From a checkpoint of a small transformer trained on Wikipedia: rotary positions.
Each number is 500 + 50 x the weight over its row's rms, rounded and kept within 0 to 999. Layers, rows and columns count from 0. Numbers have three digits each. The size before them is the row's rms in percent of the matrix's.

# layer 13 MLP up, 256x96, rms 0.131, rows 2-50, columns 0-95
101:477479516398479498521569495609488519436540497515466487454589480474470475524555449482544374464526513463515439584475492458416494494523447492521398453449406481412464389380506477442538534501431463542520471510564436430510542512542497522433436471505507457519497389422566463519425500458539486495
109:503565463492496466582507482506435474610529544470421644554491571499570412504506566488468476532476491529502456504492421569561582618517500599479544480485486520533536472490549428607494562503511526479471534481502520467500538529507538575485503449562652476419462444523463566466470519461477431493
092:526442450472522598526498545444510566518442500539436503481533502526448457509512564456362421655564484464488480541573513493546460583438526613500469469512515495463486529470486518591453512508482533444454455468500497591544451471455478526431356547543515547517529481565502468591517545481522562459
094:547465512509515505454516448465567555562482526396490519501463508381510477478505514522573462467499481570511544625497441483428502492453414546516534456455404524486488518513582465550425386573533610475465471458471443474557542506501532495505512447603562477466613495463549519554575579504526429461
102:538480430534474564596405607507443531510462495455460554578452457510514519473491538469575500461508494520534545525392456467589545521525501503481570473487566577480512529443546406533446478398527531521557512483488581529517479543373528555421494497546501477540549585567542457476484524508579610447
099:517554551474559483516526589559531495479564489423438485432473504463417431423533560545467559428465479470559492556485442561475517521369523490475495547586599491505540511510469573553517479557429568460551528507463513502506542402496478517405566387496522469530542535455542518504545540553591502607
098:463499483561611504471469422607434430566426489513494529566455518467475455403476535553461493534516547481617399486486528490578585491516535454485516495446534453577510499616535550479458527446516409520526502567487504479511465551526482476507442535539459619540589459578521501444490531501572471434
099:481514464526483467422543425586458381462493527441540389456390580512527597469498517514442461501501546413479512563551433478564468531434482530528509476487483618495386612534506479472508465578498498501481530537461476470561475498438491546485532588582498492562526489462567577464506513437452525534
107:520454484553541573438562524556431622519504512484570447531539514481527465481566536512461483470427521561458468468546520440493409517540435527463519553469400497453630478412468518430536574485472411454461465496586459457516529511452511451451359505574443437457545507522528517541575496544457529525
106:524509562479521578558470543661493408509500486540383529541566488450577571498526495532544522464480510524441512475542596598543505532578534486482546523468469547547498456511585517448475491545596566409485573462469435425557467463574491490541552563487529478540572503547488566523474441494439521448
101:586558431495542505480550502402387497479511494484514527467495513492465462467556513516595539589427455535463499556371425513445584537505483479531450526442543443509493560448564541543577535431421592472461381516481525533477455464506483521520565519409535472474580568454537447524486514464464435553
103:530420562568477532517544462400487489626506526437569593489459488384543550540487476441473451455566417530553499481506531485551503545467464515531495499549532506454526484526561502493455611425489504597509451444446505595558548501430614556429473538469600459503572498482485490521569539486482540509
101:435482373432469553507448461504545499511449453536515463555521522558428466492525569536472512486546503448492492553529537467438575519479540434483442518419467537443551566444583482510580453501606562561394451425512473602531503508568476509496560428456504470548505459498477499450621448538581533569
101:574454581487514421586475469498496546593525525496409478462475533517474511553453485504495399516461445527521593489374490527418516401462472419470497502570500439450564531553572449434447559502488511492576434514428596463436476486461586560451552487520418501531519466457438470513523498539545565521
098:580350541583431591587487477501424492441499454570553509491492520505440573505488522438444527532509459545531472452454602531443598428507509511482537532437531513512508482556484524485467501500487567535503444493383507485476420517566539457472548477475402516489477394520471455496473504451552486371
106:479594525552417424533505522478474504588492546471485446570528502530588473427522485486488471552574538485441487480545544615413456591518506464637465526550497528456548501430505471482544543534436464452481559543574482413511505439519461456443508418492457411466498506426557546428510509406559517463
099:540520442574487465470528540484573497474513555482470524553456497474509514495501492475477493624515510475498520545409527469554496515532453510606457479531521525432567447526459523633495420635458467471632504494552596578517460452479600478472496536541458501531437495426512503626518500445524582533
097:539556530480570559442494571484546548547623483398533535579522549483537439498437473538532518489495465477507373509510493553463529507518494565484528540444538444494522522453563586521455518585430458450474530370439479511447456528437544550394547540445596534501442521459419484510509582514445498520
102:493483425550407522562472463490546396468556541449360492513648436433525557508446555517545529529476477427523541417556451472562560482465499480535482471548461434555558500513489558428487550575474515508457507480450521467446541528484496438462545536506485497466637517481514461438571486445423466454
097:420553574471432547481584399419483607518576468490541438508373533473502530496511488454555477512483462472497493477488494526593504482555524457545567546537405576437412456552604474507518512453475560551517462493491598481480535547526515480508447484562561499474486467442491518465418587552493444411
100:491487515499469588467494547527540517495451482501563503411408505530466422510413470507505524488551523620511517473490496547531492565542551561426516457409487454482461567510466540570535576549395455351623572532518553464521474515498508555501482540545540555502413516561509627493456496477511476559
095:482360461568561458524454529536462554522520443403549534479574577476576498492474549415432514493556475440418429455538502465565502526454474539428549562480536428524474516602434525475527558532508546507472565485450501511574566550456482484542568518365553484511524530445428527531494571451480458514
101:477469541415556465530414469459536474545514541523424535502517487554545496444511457524581531477564546510591555501473483584566445459412489503482608456532507451568520467526574418378460530496499476509410516492583521461457502411493499553399508436529553547549534565492565545610538546536512509443
092:537489602494562524479504453502383493483515615499512372484474459563464493514518592465518433490507552524543521488523457454477440463503504499492505496473512509647463501531429583427471406458434493386544484448483452590432485556517500566541493562436457533472522481491580507559583553518550546498
096:473505439489532522534503571566501471478438476549525498478623613514446476498470510528569559517512567482510508505492564442469524512343520470425559483452454505544421554537649551492486535507560482482538548571463485489514500496571596460526552454579476468536535532511511499388485549457516386480
092:592512483507528476469496513465483599483535475524499451504481584402422549470528596501578496521473413504494613508543433501433514433552453524456403457418508522496503456450466491527456559560436613495478506464521431546457409526505526489571482517484567468534558468403600389484511506546514482463
105:451532479511515555374440509441578577512508400478449450524528553513478499505466460484595512524472570499524400547522527466515470558456566409487433542525458439436526359501505521535445501528554498559501516462473520490396500449517475510448429443379534484523468399453467448597484525494473535481
095:517575508386638489430541524468515489469490519470505482485440520582492432527476579501592515563493417506484544511572555526449580510480479510503493443504440534468381410497538477515541477560380586540509472507505491585427558458499511365511490503582423480481495463525505463445532474466487560507
099:488543520415491544558437594513557445466483506483475492569567479520596542564444479413492462420470422457469526475490431561573528516526539513550435466539501489574514419492411533424450459453498491511522429471464557555518497494486513510400473548431508565484501554428486423500409548451388516601
099:513399516512549505502442464514438540379514514519488558414533513565517571480498461502470467546426427537504547529544475544524510542613507663499568481487469511428479468452455489416412519514520619483521532457454519469439464521429517504532461448548482455552452627471462489429467480574468477490
106:566472603492507462569423490539647477469419502545534461477560469467429521556507542520491529540519429513446547554376529465523394483461513462488425549435505515556519492466603482473452452479432526503480538464521514486547506465523539485386544459481541392569553503490438462486406437540515550497
095:496495502588588535441510495518501487495534544581480463510493528552449496390502519543502474569477445484531516520504525516375470634479509457466603502497522556570559480511419445542474474492544479487401547496501424391501527434539502551493401488583599410468501528545501460532537487530619456503
101:553460548557545489494516588543404494493601572519465505581619496490497503511530455443460451480562490539529551491436542502502526466483537471664537408527521478496478456542469491506485466534586606548555465607443545484422478408452485478538452514490482391515493525476471490478408526436448506511
099:433556495517468476517436497401615509503404467435528591557460511536495557463594502571496558601452488462541404508547496452464502474521437477538495500519568511429486450417497474543478550450464523528476548551518484510492460397507413443416512457457467515507563588560521564493586578421481534509
090:505465511546529453516401474531381508438499604533457521497570549479525457496520440467465513478538507481527556469588470411502524504444464473471504552591505521522456576511554559614427458485584575508454519526510511506479629444482481622490439591476483543493526374481457445501441486497532460528
092:551462526442460484574419476512556451504529550458448539574457488472372511478533549523443563458542478436480470502524528461402509505510473447494535503494531463524536541466486520482545464460553527474446532439546561520403527648404503538488472526478515591456461462608482412525491468521390480623
104:504545537552496522486512475499522468447597595525586477551463490513347461452509469354449540421518496449518469490546525471511486446569482498529603425516542504555534511505527570468553601521564565461543471540526404510499417445482504537411446448479442532516537533496538605499542526502482560529
101:559485477477584518427478498542495485409525488477638413501495512469501420561529448518473577624517511464470571489531561491444548457468566424519502522483461515456609479469463512551590428556469453546502400561545600464514481548551538427477556441528514555482424488489470464428475475530474562462
101:495612541422497503460475511492516461594580551523550479473565509465517507512454512548448510519507550531495482514539481591486627423527543554563472585504562452401511521518561504472564479444474596384572441557469519454468513447499492491487474484483484578499561568568492523571505475579366551514
104:541478552555477459618468574512465513456499585495535413446543567450540462416515497469518419602495581485495451486529576548494563466477514483593484473532528417554553499513499465503574533499463497517457473582570445479641490499457500466463541438427557559580542544473554487591441486490563539495
097:498474439472428657480594456382541543501519553520559490476515539541445490531430454533461465511504567432513586456437423542405564520557511515455564559407491543508526538495415466452514502419520562522500432513450532460542436492457429420564552522443514508478503566493481512428522468544456488547
099:472473474416623499560539416552535480486412492503522547418417588442424555458519473487486481474489488487495552486532428530481447441466509529521611538471470494516489445509530564519494571520479462615567508534610459481573486493458493470606355484474437439575537518451487459476542505554503496494
107:561467467490573491471520590502513530449458508475503525571491503472505468514450501548501519550435454525404428572438553414405528468602459545418501557398468494444538529498526591479554489564464386513483496447408501496545445472459494416558532572481448559467446534485519453620499462528502579538
120:413454613492473510438525420518503496532581602478503651453497486515551519503444498475449494492566471507459574533526427496499478416398477501477437441519560577527436596506466487451526458442517546521524573399495440462466443496563561505479409455485477506494464406480522563467465459477560522460
104:533484581463507487583483482493476520486555532538492506487612474441528547392491596458381537483540423484480461404534514503420548439424489565443454527498562497585469513465444488516449599403469525484556545466521538557453545546583495603438460469623483562512448538501478483481500475497508481514
106:448564470481609505470483570526559559503491450484505431516392472606421530472529494505506530475397446477538485495493470483498619464521615457504395454552483508462480504527518511345527518572519491463474501453536557464542536566527513364472514493458448430443474540435501504554429492503469475500
103:449503451553506504432393560572553446555488359582574503426520511472597492526497478513470510496483520568466519571499480480481503483516450480559509453525512561386585565445467467499530516459606471435463467503435563465513595503549562659499490488492517514563538517459467545518518461436482459498
101:552486462505462488446503565516580458594444555432457522522531567457494477494494466445499578491516446498528475520512497477526523466470427546475481511542522471516470462482508447456462460478417519408467541398461518427537574556430522571530471594567489574468384495638509604572481458474549497618
099:483501427510515563514487428493369433429469428514488525438449504493520558487515569605478529559502483417564468487462501534440558416470414462463406488475591512510542529437465520435510603486522392406580546486473457506553533441524470503527495553464490436495523476492513535485609449461444467437
# layer 13 MLP down (transposed), 256x96, rms 0.129, rows 2-49, columns 0-95
103:418513482459525415482588477510456505501638434472446494475481404543510519624452572475556530509565442442521529477488484497577498475469566469538563519557434468419537440419480475408487529537567511485512493588485478487488508488563552482492540382501476490582458458481510490388436439492460529437
101:482452520581614605419497498560467513479511520490492381516477549490516476406436525433586561540533521502549471434417535508489398491437670547516440453547488413468536516469565494515536604482494493459528510530506580537471543523570480571541512468529505534499472506524455500532438476452468556512
093:566518551455482520528520499439511518593492552504509510482519542453463512422523528603588476533612472524513570473437556519498546525475471527486546487506552507451572495448430509463414457655563553489534485562532461532598570538529578504471524610510578481541514575458453488504542600570509469437
095:462463515441547477588502467459529513428481397503524438494474533512505486486426465539523462523540563436436528447400504525428517517591601495522512552516528488565551556501523527493468503428435494489496606549540491464457503457562403583456471388623564473497534446521516450446480496512431620532
103:424519497496538541443500441380548499439562433526369431467473524489526518424453452567508463661482433499450475494523540552497550487543374484522506597585512508539484581527560514489478489462480559498490482501559499557473427491458451494492567491529487481472388540458489565488484490535485424430
103:543543530453522485477589390527459577523461410522532420571449493480400521433420492553543524478455386451477537547429493549533586440391543479477509443489560514532519493455477531426497495488508476452460454463487422517515471466449486464590543459489521457436431437491440537391466540460519579529
092:524448440479468507461542481527448495593426502485583472475533496518531631621551457470562588505440652457473496527527496578394469526575506527530535531493548463458526528471553562519405599522485529564558403500506510522432459470485518482481511530542499411571559484441527510524464521511562478495
098:500505490468471422453622474502451517521559528550528501513610562560523495444419553447460447493539522440468491389515513564469582575473527528510556467513497485541594558444417459522656501465456476547581457513429548487455511456547479519434520482620485443535522507490548559504485542519445532450
110:426485510508461465430502536574534539537565456467505506478532556523525517570596472443436562491437557420466537474534531573461513495510492504454450570534491432418603460555503490536515512492581456487519495556457515439557531404468406499581431518445413541535508633495602483482428558484502576469
107:516499461400439454522436537501457539492536471459474449474530608579550552521499453538441533546561468592448524584442541622504541464473541453533505546484549544496564616458495489525499368482389566519466485484454513549501536498620467458431470488503530524480495511533400451538509439457504532550
103:436440451492568449412491529509575443476511542457427514578621505430480487408546522530474567555448584460546522595517423482498513575516379448486491534508552484511558535455453495556503557461527472440552419524551562552518500424466461515505557613478549526523463487517569422519523510502535526422
101:601473500428528481537451450479446499493450491475549505533554514427470591470471529523611460469549465561468431433489502546586596462582488537592515498482466568485587558592507529506527498444472468502395453523457488480510397437459511482484443563509453550516376528459544571470482453506538433563
102:464553493435519483453574360490522469533466448568525545477509434482436604498542365550417484522480499352474486435520450497482464594434541508492535553444478414475578522405460522445531462496480482583412549523478501528556577448442504508468500499498500456502498524455457501535514457420514523536
100:511502485576455543529515531516505476453567458554587566554476566546496454393556634558552455502509570440590506454478559457518479467545448481539520527479544420493520499565417527432471605436476472509503493565432487517510465573570453509435479466550481455466477515538444583507568460558573411439
096:560544397536540579521500458520546466544510476514602508507533504509476524571506562507414501545538538496460518593510502503491523562399541503517597492580535493532463484461552485537573514477436506541622515447479589412485546548438452559465500450539454552512572468538579611589436597484516503485
105:412408477501445426391560528545513535514565576437479506499530557534473445481522576517556599479579506500461561513584536485496542486537453464559489467515572506540486484538436508455457503482491449578502567551490462506485586472561477466521583516524610458530461520447531424447425572560543473630
099:509525507619538492497519467591538564574521531535457557517526560468543425443504540436539531533444529576486508549539544503605414620504402376457489492493492528468500528569486523570562459548543555463569461530469480460412514414492478570525509462556428476536480547479500521588570503563445521495
099:413551484463447508489468535535480488673506435488543573576504491437494541520598451541499478526453475485497453504437556503462489501403465554464512551522532527560425538489537479519438417577537545552517461408408552541455522478420567459466475486525556534554448514530507598507487457530569477384
099:503531477454531498561482477358574535466434468529460517490498535518568564543486531637587477526551471523547528438450473466557547379463439450546509532484500492454478477458417509506366571439434458459460468495486506491494461539523537487398529610505429455551575498493478526530539513503584554474
097:570475457581480556510416496494538558449521525504527531473466424530478514516390565492569485456565603562495554590567582507457515476473569476530432530455557554570447524554509507604539484449404574471451478458506533505418522512531591491493530549545505567453508563422554444500556418530491461551
104:407454516565538468508425524474479540458596513468514518450482599516484471416368570471459595487477502565450470620461510511506489526416594588430426528430517542425494508489483437496568477485551568456549535559497530513470503537510486473480486544523501463450534475436426602555500479433543535553
096:615493626501399519499446400472483461522502535568512460508499595462541508624410562433510475474479574532428494499560503447490581472529505481527515513531524467480558583483495535472539530492486527475526489521526457447438421474447635454519464510534495447432491486405505524413493454450540411521
099:592523582565544484592483517497512497454525423460481425512501567417517536490559550503522510558543472596478518530514521496547575418479588486503457523523508548481500450533602492546449562514478498484409437541582594467535514440563565507535529539558511537525580342496508446600496555506483495551
090:542463457496517563461552474501554537466540508517500515503545661557459580508466492473510572463529428543392512492490453489526519499458440430489469562446460510513501599465553454447493478505538574405433463606472570571553425509440528466440509471492483462569509609466418590468504426541458518475
099:471511549598506515427496435520560516437485500486501571539528423523485522546472507482559517558498529532529498421471447420435493511531462457414525453456458483576435556502515602403486503519604377541454570560578571549489571501531473518522486455648505522576512507514517587509474500446511436455
095:648524474451543481502581501539565466485434556514485501482527516516484515582663476566507544583518419525454478430439502529465537402552521508487483555477529484510575407438451534538405501478554486447546469512532408527518503557458520522492603436566601511544539473453486451520518457484535476500
107:529477617561494519470546503455447438480508445560486520491457602447510520544577578476419556495483556547584502409473479480498563443522388493502497575517461527490585503550499550577588566515526513542449510543535487415539624564502534549550512518622483508532511569540467463453488562470530509559
095:543510571454594457409512440595538599580542495455554506504488537464461546563525444566496479455439480444488583376538572481513509551559531536466546450431513594513526500432506560466500460406543502514499486574587571547399496455446507511464557523468464537540421510494410517450512508472507516538
102:486582538419499488504475487464454491515539474528564501583485524570469515571455458559487501526326532444503506541507502539462496532507462389485468541423445591495490564540453507539437535490542505512459497381468482548474368592438549537585519476505453368506416520467490546476486498488461503476
095:579486453526504594453404498545576525472550488544481478588448435607479423501554501507570540467463489468608499499593515605462464495489483501463593511539517488376518547464479438515423519466522488540486516487587491495521509575443489468485508566584553486458537506455529433561415578463427472537
105:520534456429500523461450574458503514595547556502559501492437492494555534498526485530533403489562483466453470526408428426504501413612527545599515446557468497476477486445532536538445504457515427556450488481615560541486495531453518589586451564533567455533464394483408506489521610528518508508
095:475472505495601498391505459615435422545495521536472488502579453532545545553466525577455471668452434443483540447400530503527475502463498555580552524504521444536486496441537505509541539487502464494515498549460463502445571511499435526505474522506483477575425546541538396477593442519425549419
102:640464509487488625549459554434387522473398457533496452531558526495441500503557599556508396520463484499499436460524487515467545537496546523441491461491496483512596579540483574556463449542459547471513443610581542487534476495494509551538554442553463540548437466535495558576576536513528519478
103:501439457503421526502504505530470501503430537516478548427474529543509451531631585580468526453495563523539371498529511485489644484481495491493516466520597490368607474514574502515523475527512504549523558527479510472626477576554598504529504509425584499538479503489511546469484440460486426453
092:543510566535484472478487601479487519597537514470542450471479507535480491444433462463546592490489586505454492444548484439499460437523645496503553464464513480422511426487506518496481542454445561517514478591524436427534540403665474488495415520548451543539557542586546476551494572565525534516
095:476432499451565559568539475507529460499551476421499458452482458450537474536593518543432474462502549453530493498583561458468503599447501500571427640419528617516460442505484478539436468487531468500427439470515466471508472500494568475449474473632488546392527497514476554397531445561517540465
102:556456543546476500508421456517469539571483495543488475583458584502480551452453534531486497486590514482406492516422474535483480429468498435443539553551519559427463464510477531485563480536552501444510480532359517502566427542451496575547485495457412548474549424532341528536583503611537514500
100:444528438560543405501473568552522337507436478467520481440483549478567475504568512623549501500530485463573375456552458477465534408550552540541535467492450512525473457445509449488538531452459566528523390505511482499447516523539530416515406454423547473471478519487534418547513479484560456451
103:515592479495526579466450569514473446461521489468482540542501502537536447413524518472518415547481559480544490542404488501413521458532414506555531473497495462443461521553506556564427536499548543511468574457397428542555448561519430527515441518464510563487389501562506448512608453441455379590
106:443497494408487434457522531547416506527515482526463489587534417580514596510395472487451443624414490524541518415553508523469431577510513476481498488490528452490602539538536535423610540472488486469507543515476592513527539480572480600508483509567453562615482473496512486560523443519433503533
100:539527575468434444461467425510566522481535515460504641526419552508450444449599537546526519474506487535475506547514482428529500497435464560422443440534515498479460498499413527465482575514452484466469540441437506491403549518465480538377565476365458462504406543492514450511426430454470430505
096:347479463456555487503554504523532440487466548479474541532588489496567462521454399531396433611440497413506477504527537459543579512439533473443440582554476447490575473557496484488577529455507532544497599543405513481583551570488495448491484502458517556481454478471500490552491562533524463401
108:512513483499413524455531479454618476530483445584500637471515438560445512460484534593483494503493545500485433494563465442548507510477437477496473392471490472563527591525521596562496482584447542504508448585467510517541586575463431549483520533469529492537421482363474440441573501485534458490
112:529445589570488500478494445440515515541498564492455609489483476544480488517304512404517536458629506502404551460531473470537551496413479495478501472485586561570462579575476519489568500432485507474520540452504492407467489478482590503470520461521523455521445474482602570512522520478486443528
108:329503445528521514431520552505556529417512421511482528568420427544525504519575402544493515520572494469456510575500440522541465586518441557514457514486441450533450439470574465452581560455535453493608487485472575573507479527510472452547515512476478561572418400553469521504454470512485488530
103:526491492431432534457472486512563504577586483470441401481504469551569571471541456521582494565488458463467524491467563563515532468526489486436530458516474494480564525478522536349463567547603612527544398565398424453506472497459543469508487545488459498487523549413443452501510433441579458520
101:553513499543555515565472545510506465447522561510425400550506573475636448577582488525493545630486521531533430559476413477445468508460475490503415461455415547513489407512583481483526569489506525513467488516529455521468522516498437563430344468524420507475540499541546489456426489454462520488
102:458553490471466511530530593456480501543483443440456584433475519504475486449501524549519585545514538579467490398596493451614571437465508526507501520403561522486515426435426565531583464477564500556474576420542557539438520511596524584457470571503580469567434465505475492508467442495565509508
# layer 13 MLP gate, 256x96, rms 0.148, rows 3-50, columns 0-95
104:485453426452458389545522383468469506458561554422457408447472475526472531505517546507420544474452462417507450521458495545514499478532383409565550557488442507507444482479498512550470546532521498531522461604494498529505600564555412556435498484467498401524448546469537443530592476478466494590
094:471483382396501579552477498509471515459489399509440471528474506541547514596502500541469425533484534517553398462473577457458571524515446419455490476563517584508509512539501546419459404397500464503430526510499555475500428603471480500516457519516398578520449530467489488448452597503473548573
089:465498404588524518548526506490492515542571467582498535567541481502605421511485520511460494579524537437594492442569404410504536558481537555466531507491469478480459564456518489451541500438590454494348498523513435570456520539501435481426520540543484565421472550496451481471483537505505366466
099:524583417510451453427472523566504458503513472476549457553486577524561556530535546566612438549533526476545605456483551524495566553510614569514551554486576499431441461429532508477448530466521488477494488554489367519413499515541397498540473531481459514523496507460507505541456632539434529462
102:499596480530607526513523613554555448513502555538549485496571474538519499495572496539514485521480500484608467417536656477453449518551533519531528609525457517475589426388497453450522492541528520485547558542527525512495478492471449515419529551491390441415454502481444449494411477527551504489
106:422476500467543521436544398544541357576408522451469462460449461458452467503492420448470433500475410472576489468498566492511540527446485535530489526502486409443489388476484379482476487518441501530500453550494601472454494550557442543560467522478492530501499445490563477544564469524587396494
094:558451422424487462533427457568537470482484422553550466552565411452555447506498505573433518487481511524445508489463393505521514525506522440472483536468400439440590516427538509510552480469521513525406517589480567473589564578532481424575561449467533495487493474613443447485484539474424457558
092:463508461581527484509492581547525548548489541495491505497509538544429432504542584474543512516462543346498480487443615534511536501596468489528450602511488432481580415517515442524426545445541435534576477598551605408504509496478471482561465463487514463532405497540568455554508471466508576517
115:563492487491557471512492513550535482543489494532520489556578558524421490400590558534520490504464383412443531429506526469422603564521481546438525571456476528497478472508494504587477425503491574476574446536408518530491535499486474567640567520479493551476580490430453479487584388475480492526
110:471574383445452494575466500557473492459486524562467457495604507493430484466555479588495561509474440515636458489488448467521510627537416540516498480563452521489475424456468500450426503501501504568412401563490497466414484537415438463554491509533497437520494493489480489606522506554542500585
108:443649490582500488445478530550517484377602510379400462469563544530519451504546499591484433491467622454561535564441520569459597517472556528552501498507486480503450480464541466505501463568530535475535466506494526579488559571527465506474522505548486475510438505433542496555511520587421496514
113:429543506450374485530544527612637427584491490426533434553546503428420514523534517447500429437497485480519491445444576520505433493559490429501476485517516468526438464473554561457492605569511564484507506547493598525476562554503450547514390509558491500442507483497476465476542411473436513487
101:561530460488523483442461590440604467535452414548442526480515488514520454469530496498449554471433433433502488431500569562489521591537468503447433511453456454506413486570477437508563496525501501520589421566471468535369541536545521552554479386491457529504475477397506456523566439470433457429
099:523449528429574480546589400572441550555510425466508484475488480519424459532563526555489570623448536461580496511510416556435519463491461464584515478467404482557496428472490406475430561521458521489494449516487496496505519508512497565578453502465530539502594551455513480560404460578513393504
113:492554468445497493496488493529432490549553390495526503597573467474534487482574562404544530482389529468479472515451505494431550511592442442607454576474405475531540520450539510525477545510453413504449497538513580435581593568546412473564453456520471546490430503499403470494522453536467508465
108:460512442464517432503564499487534483482494494506463423539570467395524432601455485465490453519537459546553452458439440452505515533578457551566485510517456505546513493413441531580379487438526492497497498522521563563428543487498480572517478512588553593527538440438448462632526487519428610557
104:472455411493452524497575496532480480530499540471515435436493384408496479527509537573598493462456498562566499552544461624567546463513444521595497454570429465605546501398478490480381463550516491458483417496500496461554542502493382465442509500497528486498491493550532547568481567424488524462
107:483501492442583429613453504577588460492533499373482458498537421473506497506578542547523514608428504486526472527554494533400552461510438525509547440545463526587592503446530480532495414515522492441526581507536541470439525609506515595574523472493466587519499525527478487528588482500558460461
091:494482543523523487556486566465521483523514584493573531525473488547498366555515469486611528528509474439542521480536565595521426436510518529470494508494516520518425598492504473516421538346468462601510537542493521503510509588384431621526504528485458474529472505518591436474511468409565488496
091:501588440410515395485449585619546498537463446541443479570482403487465489498547509434477548488456390549510468558501507558447523443512453514468463465434451452475550443468512486474539398549558425557437433514592579518533498501483435469456492543476418540456490574468487562510562501441494532479
098:523416526505529424510485504577501451427501459433495443485585523496425465415591508599469531457442549468513443547529499537433531466483476466569574427545431473479539484514575467472540589418517460467539445520484548539383518530481475508519500541607478484618486455505443444507504420532456599539
102:498528436587489543521534499501531556520469505419523454463532444496529480358500434531531438609399513529365474510458524496423407505582528512510498509522503434484523465497534575466583542540542505526478559523446523535423454516481441509518421574474453402509538521507482416485399398508544493495
100:470546407417490418578486452493480495489399509476516527498561513508532496479535580496480529487457498442524410533533488541530560502420397432505456588467399444423497424471534455531474575439510501439485368548481519494435492557489487531491516516483507446551438546479427519548504450540497382389
108:510535440572573502490470456555447421537529445504596480517488425454449385523562481501481383556567509448566488397430492536462535547480570496547554513442444574512491468497482436583535458576501553556474489556503493512498501550482384506496423418482467454447445525536532532586420566491500516492
090:422489413425478430499511521501533452466456412488460502528498569563542465539524507554552510461427545484615489535440452504561484531508522456493616597543442511397499542468504395430488526449517442455477464567548538488497574569466403499441515526516410514591496594537462532423533481530466494510
102:545517586603581469473468435450563438505519464509436488460431505501447457473545461491563496446424479440620442556490525534419481459520514462568576453458546548531632423452544517490533480455572448528524510494490491520512504467446514544488554508540451539564513616546479493547390506415525425493
100:522479393452503476543531518520462476547464453519528478513531457583506485526526590541548563454484566490495551519459562566510482594567510486484603493491382469526530412503589447433522598551502534511463500541375424553533411571453420485531479501487480450464567556494507534564500380543470488508
104:447475413430444563492505473616519459431473407507588498517505548460477471454559463539540471546535534540597507545499468471514617495578461487602459561459514499443587490523499475436499537462544472414466416542582464476499450569508505442533411447523498536525481625448447510517552448493459518467
090:421475445546518495509410454572503499477473524498534540468443506566440443541534514470495495540453545509495618576504488573526582491553526547523550522488517385442477499444518545462450467491493489546486535456489507564545484476547370475526569555578557532411443481409533474474452400525343507532
099:480527453539572368545558435510546432357500545426481462590478463479434513516535494590495526545430499500463497454475585570472458520461496419460533563476444480483579481519557534564521438574437539527496509516509518489440611500453551421497441467488477529549443492537523482515466380440490517447
097:521553480550455521553404492505644474502514484447515512446498468562506470456505525571494464541418548603651602499443463510424612527547556537476467447483434489560477450483504516488436563514478436503509521497425565526550560556460472485545617520496490501457520558541519521536538498512478578572
097:437577498519476406551553529499527512594503407486550515567514483524472545485542402578550503468503545490544486522515514589507488580438499410461486460486460390546550516388578473490484497444521475566513467438514391534465501584553487538426583460436423517462530529497457497543572490464578434460
104:559524512446481504517510528507556501461448566483601502510457493567458531434526460506496450520407512493562469495555567431479640542571498466489584568429497512422566438452525591598465499513461441446480467539517558558498584535547497512555423554562507526414533509499426484526563518466486458378
091:466446465503517544488434528601498481619543472569463529442494517432536469580505407552513431431437446498487579525475460588482538504506502410520523521543478485594479476556512472441412491481454572480482443400411534564464520553480412562519513541501610574527478527426490480504513501445410540484
096:491522412501501585438556512461503443402459504488469432459534467536468453535507453535502495492449527532498465506552489532466502485494582499551556466556519434514439402412503513513579409534530405495526469534466617537542490574502446528484508417531398529422434453479545465540462546473559659450
117:484608430478546498475519500512452500477420443470569430526494507431450477497566543558533504522516552484541380549524569519420516600505525493523512649456406464407541505473509451537519532448411553471507446606512454505547440583494465468499583425479533523503550536469456425557480511528507456461
097:496502492403566512510528549525537574483515481539593571575471516566519578475491445486574480490479413423531515516534552496397455511471530533536551555461386539304480444494580487572395472545498565479462517554489506523485465487564434492470472510498471471530453540494483480601474475534532491440
106:408553411487497468517464499521475505446437456508440431619543504506524474490525482529548522527479516502517444434470538467449539578584422533431410612552518432538500532404496459526431530431517547471474532513507507543563541522461484533533447415464523594600472523417419469492518589559558488566
100:495522446484522471475474493526487462535491355514540501472560499414533488524514526472371565518494546485544499546591413570493530479551441559470505496517445456508470423484376579549494585497563457443608472483442575538502553508548391540516439532530496502550522478485409436499575489425520512440
090:472483536475545477490439501563506520315514485452516494585481509532510545464517402533454557529394405454455503461485512563427393529487462562478474454533453528548517538533476493520423450495389467566520507517422552554468511545511496567468576490481434484548450516543544482467483410388523458471
099:522588480516566515498549666532494540489510485501558436524531571455490472481558463564376521477446461463553564504531458472493490468492507465435504512585495408473564414505526518579489475574499561426548484510447557594482364520496437527534489508439447444442514439559530465580539548530500509472
108:583424491587523528496432569435541481514495460563527453532482486452438457527523460512459495489373492555415488545452507518466510445617474414591516479515451470534534553567592553540447472576604503552518511528450568574462486488461454528415579546501496494429463513500534419509556434527443556495
075:466492437464509420483551509529538426544548449473539542532467421454464438494509467530579417472325479604534530438483455492502521490637507456465505508479470475400527442447529436489452475488517532472520439574485573551550571552564444470462424492501497445480503534496497505600510555460496430562
091:544449517480538513609461435559432625552514519544393500501480448413535464487559442450447468516456565561522607497517464414581587458480563539420485479402532443446575487485547580528489436465458479570574506543483438482453530538489522516506473513499507500526516541556520432533562444486501467575
098:604564435465500469590577543504629476526415531584560462476468472509477568473579545509485501511456459522583526551522572498496448483459552513521539419572455553486442523457521411381459520542520428470473497536477534558560594523541567483445550503529494413510560532536490401469498453514534455517
102:468544402454511460465490512506507509463370509475479406480486362539479505512560509483503493433529413440569459529439426531488575525463463447427498569527360435483461427450589540434444562532483539497554415498535515547497543458539472474532446553552526492465464544535579561508507476510558458458
089:510473534563474605440465498539549549467437471440521470532474414440513531613551512463478589482432459439588520522463452501493457575581435454500580470466500487485469434477469488536487461477502515398586479484587587543509487429446531462489451375628474443504495510495447456508553486540442497470
097:466471475575472505516423536501475389488562489491516488561512539384503382514584458464543478560482475548565575439425531555538495514548525411511534466575544481476557422443468512505486440480612539532427475519558488473493525476519394528517495569501393492482575454520454550579482504462524531600